Part of a small language model's weights.
Size: 9 layers, width 512, MLP 2048 tanh GELU, vocabulary 32768, 46.2M parameters.
Architecture: LayerNorm before each block, learned positions, tied embeddings.
Each number is 50 + 10 x the weight over its row's rms, rounded and kept within 0 to 99. Layers, rows and columns count from 0. The size before them is the row's rms in percent of the matrix's.

# layer 5 MLP down, 512x2048, rms 0.0424, rows 0-108, columns 1216-1279
101:54 49 75 43 47 69 50 51 27 47 54 50 60 70 51 34 40 52 58 56 34 43 38 42 59 59 57 68 47 64 39 36 48 67 51 58 57 59 50 52 46 53 50 32 57 41 63 45 34 40 43 53 52 63 55 50 49 62 58 52 46 50 54 50
101:41 30 56 52 48 54 53 45 68 45 53 59 58 37 36 51 44 43 44 44 68 49 45 48 38 61 66 45 38 60 67 28 51 53 53 44 52 52 35 41 55 40 43 56 38 44 64 52 56 49 46 75 42 63 42 52 49 41 49 51 62 52 52 41
101:58 39 51 47 52 68 49 47 48 37 39 53 33 38 52 48 56 52 50 57 44 52 41 42 50 40 49 51 45 43 60 64 57 32 52 63 40 54 65 43 59 60 51 49 44 78 51 77 55 58 48 38 45 43 57 57 58 73 45 63 46 45 39 53
101:41 49 38 70 44 69 56 45 68 45 37 42 53 43 45 53 81 21 48 61 59 45 61 37 66 42 51 26 52 45 51 44 79 59 66 47 68 53 50 41 58 45 46 44 39 56 73 32 44 62 63 49 65 48 37 69 57 40 46 56 55 53 60 50
098:29 51 41 50 44 88 52 38 45 62 46 31 52 47 51 56 72 41 63 50 45 25 66 51 62 51 60 59 63 49 40 46 39 47 52 56 48 46 53 51 49 59 54 49 79 52 59 35 56 55 57 60 36 53 50 67 55 56 49 35 60 43 50 53
104:42 53 56 53 62 60 42 45 52 48 39 40 43 51 49 45 47 45 64 44 48 64 61 52 45 56 54 45 62 55 48 56 31 54 46 54 44 46 64 48 46 76 49 67 48 62 45 47 38 50 49 64 49 61 59 63 35 38 54 65 51 39 66 60
092:60 57 41 53 53 33 57 46 38 75 53 52 53 32 45 61 53 49 47 48 53 53 56 65 36 47 54 54 64 59 54 46 44 65 60 41 70 52 57 52 52 67 53 73 71 54 58 51 48 48 46 49 57 38 40 49 82 42 42 54 50 55 60 46
095:65 50 39 48 33 63 34 41 29 54 51 47 61 53 48 32 31 22 36 43 61 77 33 52 37 53 53 53 63 50 39 59 12 48 57 38 41 49 48 51 60 51 45 57 51 48 69 56 57 37 60 41 67 40 41 52 55 73 38 49 53 50 59 39
095:45 60 42 41 46 56 42 47 56 32 44 62 48 70 49 55 53 53 43 40 46 47 42 52 86 46 48 61 43 54 59 57 61 47 43 41 64 51 57 59 55 44 37 42 49 29 54 56 58 44 36 51 22 41 36 46 61 60 50 61 59 51 43 59
102:42 43 41 64 46 50 48 54 54 57 55 37 44 37 47 35 38 44 42 51 42 92 58 27 54 45 66 49 46 58 53 54 54 47 47 47 48 43 48 76 42 36 68 46 48 41 41 70 49 60 61 33 34 44 51 59 26 66 52 67 54 43 51 47
091:71 52 42 67 46 38 57 30 57 73 62 53 56 50 35 46 49 56 39 55 55 54 49 51 40 52 54 56 44 52 31 37 21 66 44 46 61 57 58 57 49 59 68 34 53 35 70 55 55 49 37 61 41 51 44 43 44 69 61 51 61 68 49 51
101:52 47 43 48 57 49 51 62 44 66 54 50 44 56 60 52 49 45 56 38 51 56 60 51 55 43 52 56 55 42 64 23 59 53 34 40 50 32 54 60 44 51 58 48 51 46 38 47 56 63 46 49 63 35 56 57 70 74 46 37 44 56 56 44
102:43 55 52 63 47 34 49 48 49 69 53 46 40 55 59 50 55 70 56 45 51 59 59 59 82 50 54 65 59 74 74 58 19 51 65 58 54 35 54 58 56 39 48 50 34 35 28 38 57 72 56 47 52 46 45 47 54 65 62 53 49 32 51 41
099:57 60 53 55 45 50 35 55 64 51 59 47 72 43 42 53 46 34 51 63 60 61 42 47 45 52 50 49 53 51 74 44 86 60 54 47 52 52 46 61 46 51 42 50 50 51 60 51 47 55 58 43 46 59 49 49 68 49 56 43 45 54 37 58
101:55 46 68 57 51 63 62 50 39 56 51 30 54 34 40 52 43 58 40 39 64 44 30 43 45 47 36 52 53 42 56 33 51 47 59 43 32 58 52 49 46 62 51 55 39 42 43 55 49 60 59 53 42 36 51 47 67 53 33 36 49 45 71 46
103:45 55 57 53 51 49 46 56 21 40 59 51 60 61 47 66 45 53 56 43 36 48 49 66 47 39 48 66 59 53 59 44 46 51 48 44 39 45 52 63 39 58 51 54 64 61 25 52 42 62 44 49 47 51 52 52 66 59 39 42 46 51 51 35
095:54 58 57 33 61 68 35 44 50 44 48 45 50 58 63 65 70 47 61 61 62 38 60 53 56 63 70 62 73 28 43 43 42 61 41 42 44 22 45 63 38 50 33 68 54 35 48 46 47 22 51 42 55 50 55 59 39 37 62 43 58 53 38 60
106:38 47 38 34 64 28 30 42 53 54 53 48 47 43 64 50 64 55 51 43 32 66 36 60 43 32 35 48 51 45 62 43 66 50 48 72 49 51 50 41 43 44 34 63 34 37 59 51 68 52 65 34 49 39 52 38 48 43 39 32 34 43 47 50
105:55 53 36 49 49 53 46 48 61 54 68 43 45 38 55 45 45 52 36 51 51 59 49 49 59 49 66 44 46 52 64 61 51 50 48 48 44 52 45 60 51 54 53 53 52 51 52 62 56 45 52 45 44 50 45 50 53 81 51 63 59 35 30 43
095:55 54 63 50 58 41 52 44 41 29 56 44 46 44 54 49 43 33 55 62 45 33 61 54 47 50 54 46 41 62 52 62 50 63 49 78 55 55 46 39 54 68 50 59 43 65 65 44 38 51 64 52 34 64 56 49 50 57 51 54 41 39 42 65
102:51 47 42 40 48 51 72 47 41 68 38 55 49 62 33 35 59 58 52 47 50 59 46 48 59 36 63 40 37 56 59 50 27 51 54 47 63 46 46 64 49 44 64 51 53 78 48 45 61 38 28 40 70 44 36 53 60 50 42 32 59 47 55 54
095:66 55 40 67 59 57 23 49 52 55 45 57 62 44 56 47 51 34 59 40 54 35 55 68 38 65 47 55 57 65 72 49 38 58 36 40 29 55 44 34 43 48 44 35 56 50 51 60 39 34 59 66 50 53 36 57 53 47 63 46 57 52 57 60
095:54 54 37 46 45 61 49 35 52 52 53 50 51 38 47 69 60 59 67 44 46 62 54 70 59 43 63 56 43 53 45 58 26 50 53 68 56 46 53 56 51 41 39 43 42 29 60 52 55 38 58 57 64 42 40 49 50 64 43 42 60 57 43 36
097:60 60 50 52 50 51 41 58 42 34 61 44 51 26 39 43 66 30 52 53 59 57 55 45 52 45 59 43 56 50 46 44 53 43 26 26 42 50 45 46 44 52 54 43 51 40 35 49 44 55 48 50 36 46 59 67 29 45 48 49 57 57 34 47
090:67 52 53 43 59 41 42 43 36 44 49 62 23 43 51 26 62 66 64 50 47 56 45 56 42 47 52 48 49 52 27 55 47 50 41 48 47 51 65 45 28 69 67 56 48 42 54 44 48 44 47 33 42 30 50 44 39 67 46 57 36 41 50 46
103:56 51 44 64 50 42 59 58 56 47 53 45 58 60 56 42 44 53 51 44 41 45 31 45 45 38 24 53 60 50 20 51 54 55 49 38 44 46 53 51 50 44 53 47 52 55 46 63 67 41 43 57 69 31 33 49 35 48 57 64 49 49 57 56
093:36 37 47 34 70 41 52 51 45 54 36 31 39 36 44 48 42 57 57 39 37 46 42 44 67 53 40 55 38 46 51 50 59 45 38 43 54 79 42 33 40 33 39 58 51 29 34 44 29 52 68 47 46 49 56 50 41 59 65 54 49 55 51 55
094:37 55 59 37 46 37 59 50 41 79 35 63 35 57 58 50 42 56 50 29 45 64 52 61 54 52 50 45 48 52 67 45 57 56 47 59 71 38 58 55 49 44 63 38 31 49 31 32 55 39 35 40 34 53 38 56 64 55 57 44 48 47 65 64
099:42 65 46 50 32 61 48 57 53 33 67 54 43 44 42 54 46 46 43 49 61 56 45 39 63 26 46 43 42 41 48 43 69 28 44 56 44 44 55 55 61 45 70 54 51 42 45 44 59 53 48 32 66 50 40 52 50 45 53 44 36 55 46 45
107:53 54 44 46 49 53 57 41 51 56 29 59 55 46 46 53 31 29 47 43 55 40 55 26 29 54 51 46 49 47 54 42 53 53 57 63 47 43 54 51 59 32 52 36 30 39 65 60 46 51 42 52 43 59 44 56 49 46 50 42 43 67 38 38
097:42 53 45 22 57 40 41 58 46 62 42 38 33 40 55 27 45 63 42 52 52 47 33 58 47 39 29 55 39 54 40 59 32 43 67 41 63 51 45 54 35 47 43 41 39 39 45 51 55 49 43 49 41 38 65 66 51 40 50 37 33 38 56 50
099:69 38 55 42 52 45 53 50 56 46 46 52 44 55 61 64 53 51 37 35 51 49 50 53 47 65 31 47 38 34 25 71 45 51 62 47 52 47 40 52 46 58 51 33 41 49 34 32 56 43 56 45 33 55 49 42 40 62 57 61 54 30 45 57
095:70 45 54 55 48 54 39 44 60 50 54 52 49 47 29 54 56 53 54 50 50 51 50 45 38 48 46 73 54 41 28 66 44 48 55 38 40 41 51 45 62 54 49 41 57 36 82 42 51 37 53 61 62 53 46 66 50 50 66 56 56 70 51 26
103:40 46 42 46 60 48 54 68 55 56 57 51 44 69 62 48 37 46 72 48 42 34 58 81 60 25 41 52 50 50 45 66 49 59 60 60 61 36 60 55 66 61 47 52 53 65 65 47 41 43 32 42 49 53 63 47 30 52 56 63 44 47 48 43
108:57 58 59 68 66 44 50 35 47 45 63 42 47 65 49 48 57 48 53 43 44 58 57 56 45 51 57 56 55 47 43 53 68 45 34 48 42 48 64 49 62 57 41 51 60 33 36 63 56 38 55 39 41 52 56 55 33 47 62 60 58 47 51 59
100:44 49 44 34 47 53 61 53 68 36 54 60 27 41 50 61 52 32 46 29 52 44 25 38 62 49 35 46 58 60 18 48 56 47 39 50 61 51 46 43 51 44 44 29 40 58 45 41 61 62 47 60 38 54 32 64 33 53 58 46 52 66 42 48
103:54 43 41 47 45 59 54 44 40 48 52 52 60 62 43 55 48 61 59 55 51 47 48 65 53 40 62 59 47 39 63 41 44 52 59 58 42 40 48 58 54 55 51 52 40 51 54 49 53 51 30 42 54 51 48 52 58 55 39 37 40 36 48 36
102:57 42 62 52 56 42 52 49 43 35 53 49 53 57 31 70 51 47 59 68 59 43 40 46 34 28 46 31 50 52 72 67 35 50 61 42 45 77 45 51 58 46 39 66 39 51 40 39 60 45 47 48 45 52 50 35 40 32 59 41 43 48 45 32
102:59 56 61 56 48 49 42 55 47 42 50 62 54 49 52 46 63 68 64 52 65 42 62 56 29 44 57 53 50 54 52 25 44 61 36 45 40 69 60 58 64 57 59 42 52 45 33 68 46 64 29 46 59 50 61 54 59 53 31 47 64 37 42 60
100:60 55 51 47 61 26 73 63 52 49 53 46 47 55 58 74 57 62 52 52 49 20 44 60 51 58 55 70 49 67 37 61 48 43 41 47 62 60 45 66 51 41 59 55 43 63 38 37 44 32 37 25 78 50 47 61 61 51 52 66 49 44 44 64
094:37 59 74 46 49 52 63 48 53 49 45 78 49 69 50 53 49 46 68 39 62 55 53 54 47 59 32 56 57 38 57 37 62 59 56 60 56 62 58 51 52 62 40 31 44 76 41 41 52 48 53 40 41 49 52 44 40 60 47 36 48 40 63 55
098:34 49 71 47 60 43 63 56 46 55 50 47 49 60 49 65 49 53 53 44 42 81 64 59 38 47 36 46 66 40 61 30 55 58 59 49 46 52 47 40 40 60 41 46 46 40 34 59 69 51 23 47 56 57 57 45 25 47 51 42 51 43 48 36
104:42 53 46 56 50 51 74 27 52 50 71 41 31 38 56 49 67 64 55 68 40 58 53 54 45 63 51 24 53 64 57 40 49 61 53 58 54 64 52 50 58 45 47 47 38 61 56 66 61 55 48 46 58 60 61 54 41 52 44 51 53 53 57 55
101:62 39 59 54 57 44 72 66 56 46 45 53 37 50 40 53 44 39 48 49 58 52 50 56 58 73 48 49 46 54 50 33 50 42 67 41 54 70 51 60 51 39 50 49 44 55 35 52 53 59 27 50 63 66 63 29 50 49 45 41 54 35 40 61
109:46 55 39 59 30 64 51 56 35 47 60 57 52 45 47 55 44 49 42 54 35 53 42 48 40 55 61 51 45 45 45 43 31 56 46 38 58 39 58 52 48 43 66 44 54 52 44 33 26 33 47 54 51 53 54 43 49 57 57 57 59 44 55 30
100:41 55 49 43 57 55 40 52 61 35 47 41 50 43 61 46 55 33 54 44 61 48 37 45 57 31 39 52 51 49 62 50 43 58 45 66 58 38 65 47 57 67 41 57 50 44 54 34 49 68 40 47 47 56 49 55 41 67 51 50 60 42 51 55
102:60 46 44 52 45 78 51 38 56 51 54 49 55 62 65 58 40 36 49 52 58 56 50 58 55 57 45 51 62 55 43 49 51 32 55 55 66 46 58 55 56 54 43 60 55 55 35 47 44 44 53 52 64 38 47 35 43 73 48 48 71 41 48 47
104:45 63 42 54 55 52 49 60 40 40 39 49 56 53 53 46 33 63 72 42 66 56 52 58 51 56 51 54 64 47 26 62 46 42 63 34 64 33 52 50 51 55 42 68 55 47 38 51 42 66 51 63 56 58 56 46 60 39 61 48 60 54 46 57
097:47 60 47 60 41 62 52 56 72 38 49 44 64 67 49 64 56 54 55 33 61 61 43 67 56 59 43 54 62 36 49 57 56 49 54 64 57 36 48 55 52 49 49 51 74 65 49 61 60 34 39 38 47 44 59 51 64 55 59 45 56 49 43 41
104:55 34 70 35 43 59 49 58 68 62 42 45 62 67 40 62 49 66 52 75 58 59 50 43 57 65 43 50 41 61 58 39 44 44 53 58 41 41 49 47 40 50 51 40 47 41 42 75 47 43 45 32 29 61 75 62 45 39 55 54 41 44 49 53
100:52 58 53 42 55 73 33 53 33 60 71 45 50 57 53 48 61 49 37 48 37 50 43 42 57 63 53 53 42 53 31 48 44 46 67 45 54 40 60 40 49 52 43 62 58 49 38 54 54 41 64 43 56 51 47 38 49 72 49 36 45 52 65 54
094:66 46 59 54 60 32 46 56 50 52 50 58 56 47 53 51 36 66 60 66 61 46 55 45 43 56 56 53 55 48 56 47 38 56 54 60 52 46 47 61 63 53 49 53 47 52 40 41 56 35 42 52 42 62 65 43 35 46 46 53 59 44 44 52
104:47 53 58 58 43 49 49 44 49 31 48 47 58 40 51 63 37 44 42 60 66 32 48 62 38 57 55 52 54 35 60 37 49 58 56 44 58 49 45 48 58 45 45 60 44 47 39 59 63 52 40 66 40 40 52 46 45 55 40 35 61 50 63 35
092:66 50 49 49 21 49 47 44 53 52 58 53 54 34 38 44 50 57 42 58 41 42 55 47 52 44 58 42 47 62 41 51 23 50 52 56 50 47 77 48 54 47 79 46 55 47 52 45 66 54 43 54 45 57 29 64 39 48 50 53 53 50 42 45
092:46 46 60 43 58 46 48 33 32 63 43 49 47 21 67 49 39 60 63 53 67 35 50 54 42 43 55 44 60 66 50 69 42 45 44 64 50 68 51 45 59 61 41 45 55 30 45 40 41 51 42 49 56 56 62 56 51 39 42 60 54 50 40 45
094:46 50 54 62 52 54 50 55 48 57 63 58 52 60 38 44 48 62 49 31 56 49 41 44 67 61 53 42 62 63 55 29 52 45 50 58 69 48 47 55 55 53 58 47 55 49 71 62 41 35 43 60 53 51 44 42 44 55 39 66 44 64 51 42
103:40 38 51 65 55 60 52 62 44 39 53 37 43 58 53 44 42 41 52 46 80 52 64 38 21 47 32 35 43 54 39 59 56 44 51 54 47 46 48 37 37 32 50 52 63 57 75 39 64 65 50 55 52 44 48 45 33 60 54 38 30 59 44 57
099:68 44 45 40 55 38 50 45 43 58 37 64 25 28 49 51 41 62 37 39 44 72 50 53 50 48 35 53 47 48 28 49 41 49 49 51 41 43 51 50 53 41 56 54 43 30 29 62 43 51 63 47 59 45 53 39 57 39 66 52 51 58 54 47
102:62 40 40 45 56 50 31 61 45 55 53 47 67 61 50 45 30 55 49 32 50 72 50 60 58 72 56 49 64 41 53 55 67 44 49 52 27 47 57 68 36 51 54 56 41 63 52 41 59 58 56 53 32 46 47 48 47 54 53 45 59 49 56 48
100:53 44 38 56 55 39 35 48 62 49 57 56 49 43 53 37 31 42 50 52 48 43 46 33 45 47 47 46 52 44 69 59 61 39 22 68 71 50 65 40 51 49 49 64 58 59 58 51 63 39 28 50 69 45 40 50 68 47 52 59 33 54 50 53
103:50 44 58 54 57 64 39 57 40 46 40 58 22 45 43 55 53 39 44 53 59 35 54 55 57 50 61 50 65 61 64 40 51 60 54 43 48 49 37 52 55 53 44 35 42 35 34 46 55 49 66 52 28 69 60 42 48 44 64 63 38 56 48 55
101:64 37 40 58 53 39 54 50 67 36 50 57 31 36 47 46 53 38 50 56 36 38 56 59 62 55 30 54 44 64 56 73 60 50 41 50 42 65 52 53 48 47 47 40 52 46 51 38 49 53 28 57 68 54 41 40 66 39 54 56 57 49 36 38
099:45 58 52 39 49 57 47 35 48 58 28 35 43 50 45 33 42 44 37 61 42 49 51 41 49 34 47 40 38 50 42 61 57 56 44 47 47 56 47 50 54 29 62 57 65 49 49 45 56 25 38 59 65 38 50 62 49 55 47 50 36 49 56 53
104:64 54 56 42 42 41 57 51 42 48 44 42 62 53 62 36 57 43 47 56 32 63 57 52 76 54 53 67 54 46 72 51 41 55 29 47 27 38 45 44 43 62 44 65 69 58 53 42 47 33 48 58 69 57 37 73 45 27 54 61 70 58 39 66
097:54 38 26 45 45 29 68 49 54 48 42 58 43 43 66 35 58 50 54 46 58 43 47 46 50 43 40 42 32 48 53 45 60 46 50 57 36 61 56 70 41 51 56 47 44 51 49 38 31 76 45 61 50 51 60 57 45 44 72 47 35 62 50 57
097:42 44 34 33 47 71 50 40 53 52 61 43 40 65 38 36 71 58 39 49 35 39 58 58 64 30 55 56 51 62 55 59 31 47 42 48 53 61 52 50 55 71 53 30 56 71 56 32 46 49 55 46 54 46 43 49 54 55 48 55 38 51 58 50
101:58 49 49 60 60 39 44 44 78 42 48 56 44 29 64 49 55 43 53 31 68 65 59 49 53 63 59 43 65 49 54 49 53 53 67 42 68 63 46 53 48 49 58 40 44 63 44 51 44 77 43 52 43 54 62 53 55 59 42 46 49 49 56 61
092:43 56 52 56 61 43 36 54 70 48 39 59 48 65 54 40 52 34 60 45 63 59 49 51 60 49 45 48 62 38 54 46 79 43 53 45 66 45 34 69 46 54 30 63 42 49 63 45 48 51 44 38 64 48 54 53 44 61 60 62 70 50 66 53
101:45 27 66 60 62 58 51 50 46 58 39 33 45 37 57 53 55 46 40 62 49 38 57 41 58 58 53 39 41 56 45 39 66 46 44 47 60 65 45 54 51 55 44 48 48 50 52 49 39 34 60 52 22 51 57 47 57 47 42 40 34 53 43 55
103:50 50 56 36 51 59 43 54 48 50 59 55 56 52 37 59 60 45 43 71 66 36 62 45 53 52 72 47 66 31 54 45 36 49 41 60 40 29 64 32 62 66 49 62 51 70 66 36 53 42 17 52 42 56 45 49 54 52 41 52 52 35 38 39
101:22 49 45 52 48 41 61 58 48 72 50 30 34 44 62 53 56 58 53 19 50 48 34 50 48 41 52 49 55 67 43 46 47 65 52 38 43 37 43 47 41 41 49 47 62 24 59 57 44 41 78 55 67 56 58 50 49 47 60 67 52 57 50 71
099:54 44 35 38 53 54 33 40 41 53 73 40 49 65 53 28 33 74 29 75 37 49 43 31 67 54 52 49 47 45 31 69 18 55 53 53 55 52 53 42 47 34 55 52 67 46 39 60 36 55 52 72 35 57 36 58 68 49 44 56 49 50 50 40
097:23 49 67 63 47 58 52 53 54 78 48 38 57 49 54 25 75 38 54 39 49 41 65 55 50 41 24 46 59 58 42 58 65 46 46 45 44 62 46 37 48 65 46 70 63 43 47 57 51 65 63 48 42 49 53 42 45 49 34 41 63 46 44 61
095:68 46 67 30 60 71 35 47 59 46 61 66 56 47 36 45 39 45 48 35 48 54 54 42 34 47 51 49 62 46 58 48 52 60 52 49 48 69 54 47 57 48 53 47 40 68 30 53 53 57 56 47 26 48 53 44 31 55 56 53 46 59 34 65
111:45 32 55 48 43 53 35 57 64 48 48 47 46 67 35 46 55 61 53 66 48 61 42 50 40 62 48 49 39 47 48 60 13 41 53 54 52 37 46 36 50 35 40 35 56 24 41 52 53 59 41 38 46 34 60 51 39 51 48 44 50 50 64 42
097:65 43 59 59 55 49 44 48 40 55 46 54 46 50 34 66 77 55 55 52 46 40 49 41 47 40 45 52 40 52 49 53 31 49 37 57 43 52 39 45 56 45 47 20 56 33 25 46 48 44 38 42 36 50 58 59 62 44 49 31 60 46 46 54
116:48 51 51 63 64 44 49 42 69 60 42 38 50 59 73 51 54 49 53 41 49 75 42 62 39 23 35 48 48 58 67 45 41 49 63 48 55 60 37 52 42 48 47 45 47 52 36 48 45 60 41 62 39 52 52 57 42 47 41 55 47 38 45 46
099:41 54 39 43 58 65 42 45 49 40 32 54 63 37 44 27 45 51 45 50 59 34 51 44 48 61 41 50 41 50 50 48 50 49 42 50 39 43 52 42 58 47 45 48 27 79 70 46 53 65 38 41 54 50 61 39 50 52 51 43 41 32 43 48
098:30 51 47 54 58 49 39 44 29 57 50 46 63 41 49 57 34 66 61 66 44 57 39 43 53 36 56 38 61 64 47 51 28 57 35 52 66 54 53 33 56 45 55 50 51 36 77 23 53 54 79 48 77 47 46 47 47 52 49 43 51 58 53 34
103:55 57 36 55 54 41 60 47 58 42 48 59 34 66 62 33 59 58 40 59 58 26 52 48 62 56 41 56 37 36 60 48 40 53 54 49 55 34 43 54 32 32 50 35 35 48 33 57 57 73 55 37 27 41 52 51 44 47 39 43 59 42 44 47
103:42 53 63 56 47 47 42 38 53 44 42 64 54 48 54 43 34 46 48 75 54 54 65 39 43 50 49 51 53 46 79 44 75 57 67 62 30 55 51 61 60 32 54 48 51 40 50 61 46 49 54 69 34 52 45 55 92 51 41 47 53 57 40 54
103:56 45 33 53 51 40 57 60 53 46 52 51 60 53 49 48 37 70 51 72 61 59 63 43 35 66 35 61 49 45 41 44 21 52 55 33 44 49 41 57 54 52 57 40 68 61 61 65 50 56 54 50 70 62 58 18 51 37 59 40 53 30 62 61
099:66 60 41 69 57 57 66 46 61 46 52 31 55 53 56 39 58 46 37 55 46 47 39 42 53 27 64 55 52 40 43 49 63 50 45 64 57 29 42 48 47 33 59 33 64 51 40 57 38 46 45 49 62 45 57 54 45 59 35 59 50 52 53 52
102:29 44 53 43 56 44 53 47 63 44 51 42 52 37 53 61 63 37 55 32 69 37 52 48 27 56 48 53 48 41 27 55 35 48 49 51 41 41 52 43 40 55 54 45 54 56 52 43 46 34 61 57 55 63 48 56 64 51 49 57 48 32 56 36
100:43 49 54 64 51 39 30 41 41 48 35 34 45 67 53 29 56 63 52 56 63 70 46 51 52 44 46 41 59 57 52 51 51 65 31 52 35 34 57 48 53 64 51 57 56 42 57 44 60 46 31 44 47 59 41 57 64 37 57 33 33 64 56 47
099:41 36 47 42 55 53 51 36 55 46 43 57 56 34 52 52 33 51 33 37 49 34 57 56 42 44 48 47 39 57 43 38 69 46 53 49 65 57 45 53 46 37 49 48 55 44 50 63 40 52 51 58 32 44 61 49 55 38 46 41 46 49 51 37
093:61 55 55 49 53 69 39 62 43 15 37 45 48 60 40 32 48 30 55 52 52 51 64 80 41 35 60 62 58 34 41 51 44 57 48 50 42 54 51 57 42 49 48 51 50 52 54 43 54 34 62 48 24 46 51 53 55 58 37 31 51 46 46 55
100:60 61 51 61 54 56 51 50 55 54 55 45 44 87 45 49 64 45 53 28 52 34 49 40 48 56 55 57 66 32 27 43 50 56 60 40 62 23 54 48 50 42 43 45 42 40 36 53 54 30 51 64 53 51 49 47 50 59 53 50 39 56 52 62
094:54 29 32 54 43 51 57 56 46 58 61 40 56 58 51 45 49 38 40 49 67 57 29 39 44 60 27 37 46 33 52 54 53 45 52 51 52 47 55 34 39 50 48 54 59 49 62 38 53 45 36 39 70 58 66 45 48 42 57 56 29 39 46 47
100:58 44 61 49 39 35 66 37 42 51 55 46 50 43 49 64 35 47 32 49 54 45 56 46 48 53 39 52 46 57 49 49 64 42 50 49 47 51 21 55 49 52 51 59 40 16 67 44 39 48 52 82 40 57 48 51 58 43 42 44 55 55 43 56
095:60 37 38 61 44 71 47 66 36 48 51 50 66 16 56 50 73 42 41 51 57 54 49 46 37 52 62 56 50 40 40 52 42 56 34 38 41 59 43 43 48 29 48 38 62 43 46 44 61 55 68 36 65 48 50 51 64 51 67 47 56 40 53 48
102:36 54 51 62 61 38 66 53 56 71 55 37 24 48 53 42 60 43 62 56 52 63 45 67 44 52 41 59 36 32 58 27 52 50 46 61 57 44 47 66 50 42 49 42 46 66 46 41 59 59 41 40 56 47 58 34 63 72 33 58 62 57 50 31
095:45 50 40 45 57 63 44 39 65 54 52 49 37 72 42 37 55 37 59 34 52 52 47 61 45 44 63 47 59 51 72 54 47 70 58 36 62 47 43 56 59 54 53 43 58 56 50 49 71 54 44 59 60 62 48 47 74 52 78 69 49 59 47 44
084:47 65 44 50 79 38 45 48 48 37 36 62 45 84 47 43 55 50 60 39 47 47 56 29 50 54 50 42 51 42 61 50 64 54 56 37 61 45 41 40 60 50 03 45 52 53 58 49 52 59 56 55 53 44 46 55 55 56 41 39 53 46 51 47
096:46 45 48 72 37 44 67 56 56 55 57 61 65 33 42 50 56 54 32 41 58 65 43 35 41 53 33 39 59 41 39 51 53 39 62 45 48 54 49 35 41 42 45 48 39 63 44 47 53 70 54 46 39 54 54 68 39 62 39 53 53 49 65 62
093:57 50 57 33 35 45 56 54 36 51 42 57 51 31 59 66 56 51 18 31 35 57 45 55 37 43 56 39 58 40 58 56 52 43 33 41 50 44 39 52 57 46 38 37 36 60 27 45 56 48 61 51 65 47 49 42 44 49 47 50 46 42 49 51
096:51 60 54 47 48 44 54 50 64 32 52 45 74 34 65 63 49 57 32 62 73 34 45 57 58 53 44 50 62 43 45 64 45 34 35 43 43 42 48 25 42 42 51 60 59 54 54 63 32 53 42 70 57 59 56 46 43 33 50 35 64 80 59 52
104:36 59 43 46 45 46 51 33 48 45 58 38 49 62 36 30 56 53 58 72 49 41 49 55 42 47 45 40 45 50 32 43 32 48 63 53 65 31 55 45 51 66 57 60 41 50 70 60 45 56 45 50 29 53 42 57 52 41 49 54 54 42 50 61
096:35 49 37 57 47 49 64 72 37 52 52 39 62 57 46 50 46 63 44 81 45 31 37 47 47 52 47 53 63 45 42 45 57 53 47 33 53 52 47 49 34 46 41 56 49 53 52 64 62 40 20 57 61 41 55 48 67 65 61 53 46 51 53 35
108:43 54 22 53 40 70 62 43 60 54 59 44 56 37 51 47 51 42 51 51 50 48 47 42 55 40 56 47 45 55 39 60 41 45 44 52 47 60 49 41 55 60 52 48 76 51 73 49 64 38 64 54 83 46 46 54 48 42 36 61 42 69 40 41
105:72 44 49 65 62 58 49 41 70 81 48 48 54 45 45 50 44 46 35 43 42 53 53 38 55 39 46 49 53 59 51 61 33 45 54 47 47 53 50 57 49 61 53 56 49 56 74 49 33 42 51 51 59 43 42 61 55 46 44 38 45 60 66 54
105:41 51 53 49 65 47 37 49 63 50 49 43 57 46 59 54 43 48 47 49 43 31 40 62 58 46 62 61 52 64 73 41 42 54 44 47 83 80 52 57 62 40 43 41 67 45 63 56 61 51 75 55 73 51 46 34 79 39 49 52 48 38 46 59
093:43 59 39 42 46 77 36 35 54 47 48 63 38 44 41 31 44 54 41 19 35 47 26 31 68 42 46 53 41 37 42 65 47 35 56 76 51 49 55 28 52 33 55 44 60 36 60 46 45 59 74 72 70 55 55 54 44 41 53 41 47 38 50 64
096:53 27 47 36 57 65 48 44 41 56 61 44 56 53 47 56 49 57 53 56 49 56 49 52 59 47 57 42 44 64 33 73 41 73 38 44 51 48 41 40 62 46 48 44 46 36 61 55 57 57 32 38 45 52 54 54 40 48 56 59 41 63 37 42
092:26 55 58 71 60 33 54 52 43 46 52 55 38 84 47 51 71 58 57 49 45 44 59 48 52 38 43 40 57 50 61 74 53 39 47 55 54 74 42 85 51 27 35 43 60 49 50 55 56 40 53 37 49 42 51 52 33 45 59 39 31 63 56 44
096:54 62 50 48 41 58 48 58 47 75 30 42 35 61 47 38 44 45 59 50 45 44 57 43 40 43 50 61 59 30 41 48 46 46 57 57 38 49 61 54 52 59 48 49 37 43 33 53 59 55 53 49 50 38 43 43 82 55 47 52 40 55 65 41
095:77 64 64 36 61 33 45 47 58 45 43 24 61 57 47 66 55 60 45 55 42 54 26 45 59 48 30 46 49 30 47 36 33 47 36 49 45 60 51 53 47 50 49 52 62 51 50 51 45 42 40 41 46 56 58 52 62 53 54 55 40 60 49 43
102:60 62 54 70 50 48 52 50 53 54 53 60 53 66 57 71 56 42 54 60 56 61 50 50 40 52 65 68 51 33 79 37 79 63 60 45 45 48 41 61 70 45 43 63 63 42 51 56 45 33 53 49 51 47 47 50 53 39 44 46 51 55 52 54
107:56 40 40 51 49 69 21 45 65 57 42 45 58 58 48 45 71 60 52 41 56 60 63 35 47 47 68 44 50 61 65 72 26 56 56 55 52 44 45 42 37 46 51 52 74 46 52 48 46 49 34 59 43 44 48 54 57 32 60 48 50 53 63 44